Weights of a small transformer language model.
Training: a variant of Muon for these matrices, 382M tokens, 11646 steps.
Each number is 500 + 25 x the weight over the matrix's rms, rounded and kept within 0 to 999. Layers, rows and columns count from 0. Numbers have three digits each.

# up: layer 4 MLP up, 1024x384, rms 0.199, rows 720-741, columns 288-383
# down: layer 4 MLP down (transposed), 1024x384, rms 0.221, rows 720-740, columns 288-383
# gate: layer 4 MLP gate, 1024x384, rms 0.209, rows 721-741, columns 288-383
up720:513494494526479463511506456514533491544495501440474512530493466494512459515479499505501493500508466482529484482524513521461490473511477515551514511572518543501480547502523523495498519515472510510487506462519503557480454444518497474514491512492519446484506486468527524488429512503462507507
down720:456452516456431446502495502505470484446513490558490470474465515479480508496489511480495521535538508583491509422480514500525540481476515458520512495511489508486437501487512506517482494523493528465462478478499509488516529474498487470474477469530506510503442486511521506509536537507513498473
gate721:493498487537486498516513501500479487510504467491495493512504533489447532509507502501527472485502466495514518502505514514477530483526488536513504474492499514513488541472498508529502510522504498472491503539518506529502503495504524472504477486505513503503519512497465501476516472524491501511
up721:532471506538491499495537516516495511492477485499470487506504495462497527503544503478479488513478469504529501526532501536503485484505487506520492527492544493518512533491522501542467508502479531504530479500493466524514510511505550500495486524504513499496533506521501475471515495496514499529
down721:483472547503475552460519464506491486471465515510456490510529499509509461499495514512469499483523501477507481485479460499508496497495517466482508492524515479500498500544515543508496491509517506536545478519517508495496504453503503474507487479503481505483473504516550521486489503490448510510
gate722:492478537490550540553482523496510544525520529505487487473479505516508510519494505493532524488504493516488482499485531474498537484479489565493486489556517498514473533462476559510515461478489507459513457528500454477521493490485509482501463508520477487497529521515512488532519503544450528513
up722:534509521473493492538540546496488523505473506463473496498529504470487501473498505535439494517475532485507499507485432508519501524550451466504510520473446539515463464473530531474447480508524464463492510456478468520484509468513542539544482515553497468481500526489499500453518489527520509530
down722:483520477465488485530521527553493515517457468518470524468508469452517508463514505510470503499498539502524479491517522467535556499516519487533514506548493496520526512484521478524509484510516469449533515473564499479511473501501472505507516496494536490527535486484483497469513470489492530464
gate723:470478508485504487568510537477507496492484505475517534538481503489506522498470467479491514459478475511521433480517532482473502458478457528501527503497534489513465515524500499459445488500535509525510512530492478508488476487511494482470502451527494519514487498478540512540487514488538512525
up723:470536488514508472501473457513539521530487520466479520452519461503536529538468510466496466544543490531469527542457528513494510483511458475492496490485517491531490507503502502519504506523507544520544512498469460489518495482535492496481482522499515514494549525493468510471474510478509485486
down723:513467514512523493516492489511489483485489475495521523494490502519495503494494511527469499488429521490525498497482493507508500482482480482525458487512540497465508470521487484493507531532493499484503471466532442507519525469488516465457499537494517532494520513546526488516495548514535479482
gate724:479491494483448504495467448524486520514506466550545507479484521487486519522458480489443520487525535529457508542510497550524532504512494478526496496501530508481499534487461470453485553461499516566495504512470481497478498480507494525470541521498481523513441468551543464531511510502498502484
up724:487548464527505528508498468497467493528517511522521483504497510451476504501477493502488531530486485468510516536476458472476492568534447449499480500525507471501534502470443488485500525476459522481507475456527471496551481511521504517506547462549503502475437517487474508507528465506490508504
down724:494510520521476489446488505564484485485507480527473485531488523496506535495522479490555485460463485487495500519565485492513471503488545512513519525498471522481494508551544524498459469481534526475519474489452493543526515480546526466536487486532512538551600492507501523530455508482510526437
gate725:530481520516485482529500501479495516478510503474501492471504503499483516488506516539497498486505506496492508509501491501499508490474508504505497490497489475529483491487498495546497515491520508496498508532490494501503477506500489497519482487473530491477518482477513506517486512518481527488
up725:515502517516493467527499489477502480486514511488494539497516508493507529467501518508479506509502490500501521490509491495506502464508469508505495523496475501517507478492495499517518493494499483473534508530475489520507498452469483500485506479526486504488504532495492501459499500513469511521
down725:532540496489498540531508491487511475489446491486471548528487503496503470474494484489486496516453468485510479526459506512509485508509503518503510486496498524478505514519510485490497527513487499502500501478487543476500490521515484499492475512529489520476487520500511519492483474487513526501
gate726:484489499489555514476463484542470532516474452484524530456525487511472470499483488565528517514515561510498516508498515459460489515543464516504468448437515491509458494538504561506528519503504503487516469490479503475463540509479511531500512464492472497503455506550517492493499523514515505498
up726:479518512502493545542504471521531515500522495500504446525448466483515535509487511532523488475507534468526561493556551514458506485552457475476470535475534520486528518486497500530544504473515479539527467527538475495481507499487537459492512516454510464500484511490479509468502507477465516516
down726:513534517512495545501496487540506458489483497478481463463550463500538538524504551521513539514489517490463541460503500544498529478518511434438499460475496472519531521472512516545526537505497505521488496458513551485471462459498439522513513505483545499547514490521494487477490542464492537499
gate727:516535465507491521506493497522474512505490525462533487439513490510511450512466515513488499450526482480444464518503505533516526518514474473479471518476453516514479517542508447518485477472494475525515515502502493481471508506497482475527486514503488522512470524519480486516541532493485471491
up727:448522470495519459507505507441521505459519457476513543488468455491543505504502522473518512510507505472491513497494499524476466474495479515489509528531522490510519490483464479549511505514509496504527494488509470484492487488515518515442476493471485541485482517480505503468520483506468489524
down727:499494480545496489563506470469490513484534465492510496514485511516481530520528502497459492493535532491487501540488497458476520526512515497474531512482540514520496505486509506514488520486518501514489493481474495495528487509549517516514486489486520482495484464520506466522518507465471504478
gate728:491503478514437508517508507470462487510528496443543474474557497497526485476447534484540546497462460474496504483467484457536521492529522482507476458446483470537522555563504527501478459504476475514555503492486496510512505468482526488445520466515477476502493534462521565530567507508490483537
up728:520499556518505505517580533518513528532548536444511492470532501512482534497481466491504505521528520480567507468504497479488564491470503502504515512543478465502514520518515480521520525535520494536467533491497497522494510503532501520557487492532539480508508431522562496504492509497524537534
down728:496419525570505519502554530446480525511491504475544574485484485470505477494508455524492503477475504470435540538431451514533501489511535474466519520491510480529566521487501492514500548508534503537483497475454483440547539457491470446562455535491547484473536480450466501505522514528544494479
gate729:488478486566491502539487538467482524538508503523521481514488536449515500451518493564482491475490530521498476538460509503474495503476480485528443444512533487505477522514464475474523511495503487480482515457529478528487499473515526446519502492490511520535480529442484543493476481529549502502
up729:527517517462508497535542466491525471504509474501468483524500502448494511491491505456495475532470506502461505516533455482514491510509518467501516531477508531468538455452508493535459509526503492482459490461497526470451557459534489534543474472506533519563522478527522483464527488496505549517
down729:517495520480487437501475491563506483487486477507492449517531561459466494486508501478480537527494481499453508526494483454488509478476439504484553473472493514496545475482512561492496485485510497521475476451484466512551510504483523492486474508512476516507563536504513492480508486495505489544
gate730:497494522495491480493512474527500511496462494501507493520493510529518504534484497506475531472491520496511483507450515499525505479499528491492520460497502516503475468476497505516478482522482489495493506532485473488477499496510515515487540466500521549511492509498500503497492505499509486458
up730:479523487512528501510458515489495478477504511506491514490489508506509495501511503530495507513504498490516520512543490492475485509525497442485484525523515496480505511518548478487508495491503543534518503506493509520514517490474468471509473529486497484519478497512513496491514512509504446524
down730:484482493487462505521510507464462517502506513548483496487503506479484476513507535490498507518505519508504524479481476444483515516524499481479500504500485486543474481508474477491501486473529504487452497465515505499477509523493471499486465457531500480519513529525478525480499514496510504519
gate731:558480475475437486474487501525491502530528477468505492538489510482551501499480496506485485496531443488508500520482470504508526486507528526508480493464463477505487486521512553493443524494460486506486485481508465477490526525520505537536484510480482467520491509521532506498432478508510475480
up731:489482510524521523438472511486535514515502504494533519520538526495508515506482482474519501539501500496508507467483515518520498483511475496475542503514510493518446485483514480475498451515467483467487499447519472530486493525442457472508497499486500470499541522467482513512482510514466485465
down731:461556507478457482509466479509480494482485491507513490511468464482472488507460499518509531482509483474510482517483526515569520507465498498493432499543502510538549513514513488498452476504503511515504535509498543463496535483536495481540513487510497505522457543509496523490507490466472522491
gate732:498474476477498457519524483510530528523502498473535515505521499507524502506494512501443507488497547532487522512491526486510535524514514502482493514500476496508509479499551493473484497530501528502543518468495468494512497514557466533466498510479542461490497485508517520481468499501514496520
up732:504468524504533499500462473497500510473503479522511502546444464486482484457486479523511512493484532512484502481505519507520480475526488516508466507485457540522450466488490511514501523478512478481501515512482548481475515529496505510500462500472505508467490488493529493508506496511510516527
down732:503491485500496526486481502496489480484491512489477456532483512509487547505515549470507487516479492498455476488483478518494475516510471516520508492534507518485459531508483466501526488515468512505485474517500482526512498484497500488516544470517494481487490495524438505508514472513531485451
gate733:413470505523461505509517528537552507522553526556538499510480519471553530468510541504422469524504507540472550443480510487483507490491540520500522447484507530506525469495482515492471486503484527498535505498556512492468530538526494494509494478481535501483515494476547538516500490511514507456
up733:463502463493482510532510515538511510479522494502507549512521526514526472521537478502469488552532516486479484493501513510530507516492485523534509527509499528487509507500502466475498483486497512489564512506505531527525504506503479505487493525479499481504545454478517552506485474510470496518
down733:493504499509484505459503497466484456504514474472508496454489462532469542474481445507503453491501479444540466528477489483462478494519495499525565508497537460503525508505517500486473447567460536534550487547521487523461485483521466542501471454505473549487541534468525489519499493473483510488
gate734:461489521553523510508467474525506524520475507519495451546462489497487457510466492505466508510504480553526507518485473477510459475531466458531528522522524492505471510526538501483502477495510535549500518507474464515510496517474522489533490486503477467493478495502492516524506539570446520559
up734:517516466475490503474519464467490512486508512482474524475499533473533504467537504444445474539500516491486453470494495495475516469435464524493523486508495445479525491480502491489502528517479473511502502490480511500520532492466497461519499510535486487506529456493471463551500475482477458486
down734:540477491516487505490474507503498488464512509483518491565496534512478483485480493502489529460473465463523511484509521488495476518506509481493491469469497485505422510475504484538524487477503497502458501516506501483490511518491507526448461525511484506519484483480518515449512522484515489520
gate735:503472495509497450514496513470504471516500522480472491502518511493536490509520522487455464542503479512497476480493500469516457494506512500529501510461505490515476490491511517514504474512467487495524506505503469490503490536510484479527478482502510500501540493504496490524470476497487511490
up735:488455497512490494482467525490493498496530506458512507516494492513485476489533506468500469510514495499481503518495520465472501541516499510501524491488524525509492534459533534498520494504512446505483504515487539477491481500520508477466488508498544480487484527512470510443529481499501485490
down735:478496503484561502484472518496489493505515497497511492487443508464507545538485493505477489487461489503492525484459537493517478500472523521482529491480488482488502518536536514491509472468504463474483501485520519541498505464497513507464522494491516497491491480510487481531468473526522464503
gate736:516497507503479499477493516508541508495503559521492514486505501516489511464544487496480525535513492497533509551493520480492521476497519488498500481479474506516491521512513496471486507473487484455502468503485485454527504527498504498532460476508507496489470530514541511477518503469503497476
up736:472465479542501498524494544530452473522511513512531483454503491547533500504484495490506501511489515500546505504508514561508494488507513523498561521507516507482509502545476488525522518506536501467470539507520504534506497494518518465494506501510500494511532494506489454513488496506537543506
down736:466535530475551501520499520476532507472502522503535507479499473462465452534517516487497481497512499481515501511534494473492502492502543501513509494517530467487532510479493489517487474529475490505498512501480469492504502489497501480499511491519502534463501484511490495461525481482484476524
gate737:493514477481492484514507490479489479517497501481504533512501467480497514502483511505501508496498502493512477514488489480502495499473534510503545521500533487488479515516491479513489511486511498503506526535489488484486465487508491505547496516517516493536508483503518530510518479495514478520
up737:494476518526511522486498533515524520487508494505481462477489516506492494494520489460504503502510510493487532500518505503472495515518478503491468494498486480510531494485493512506498479517517479489489481476511514503513497514500504519461508485493490484492501517500474472466458496501494521494
down737:506494481522549518497516514524506494472511518538516442527505459462506509490507503482498497516497491504513512494516531549509510466521513520504512480504455492485483507514480503511497537487507520518508506470505511484471474502481503481470505506488532502487494526493529524467474503499480490481
gate738:457475504513517484480544480477481527469509474485525500502496499481485551521516552503513524481509503546482486504501494477500519466472500459483502474449491479540487516531498526495486515558518511512480503535476504477471533492525467462527540483514488476506502508503489517450494521560497504535
up738:511495562459473480507566504500476543487464477527494496473535510516512453522518461485530502494505543491543528513471540503518512534511523526513499482488495501502507515486516492484504482475528478510508470527533540483488508474487497517476546518516494545502488503531513497439480486501518468502
down738:492486483512470505462508500495467495482481521517552488491490487509503550540472486475470501483498544483475468457483493490460507535505520522465476537512470473488513522501521505515480509504525467458533527516506494520484554507478523484546469513487477496511499450476485501468509499552475523489
gate739:478473491482498494476484514512489537526458511464489506483492520492502512500465464516487506492491473461524503490508497484491497507496483513502516489475485487513527528511497498497512489521500474478516529491505488483502519467490475525517476508502484468478482513504503491499507504534511517490
up739:469460495532481497499462523497489495464481463499503540479487502493490521520498456506477529468503497490479547520482524481477528511511488496496509521509477489474523483503477506456487472514478486493500446486481483510483505437530476502503517484466495507511504507470495499510467535523543502496
down739:495478519513500515525512539494507514475512494480504536483469543505484529499468502499503507521503491527507539475531502502507487495499516483537495445492502516464520512534481501506496493495465474489509475537491507490504499481508462502497504523498502500528506501510495537502506509500478491464
gate740:537489477467537504481514507484538484505490493501450474525520519535526518471500535506448479525497518469484517518518470563503482461529482472457487490549460486517479496463510463514492477474530482539535461500495512445526498525530529535506524536497521506503499495513525515483536512518524509501
up740:483529494447538488475493506492541508488477457537499516525492481503520543471526518500474508465517501506472493521544506507493506467521463512475502539480494518505539479544493538523455460480519493473458532497521526494494450481534476510459527472496512506515462511486533451516514516526487518499
down740:507518488482527496542419516541496513489495493507520459460517464487536506478420534530480478428467527517511480535507487510509521507457495547539501514483497456472520508496512510496492515506520490476514500480486449487477453481540481547531533508521498518510527519499424533451498513518569465532
gate741:457505552475522479494532499472543539536525547532490464472529481546499440546538526515523476534528536494504508460488474464500471481556481562490481497487542498488472499501477495449494501471516470511505504488502475466469521507518513474527509501518525517485508470557550496435531546494507462479
up741:522513498471529483501482530500488515534455536530515489543508494462504498492404468539521527504514474486524505497448514487445473536494484502506601484486455466535485504491513493533554517513519520511510520438478498476483459573466458491491524466520473519452480523510508476511471458509493564514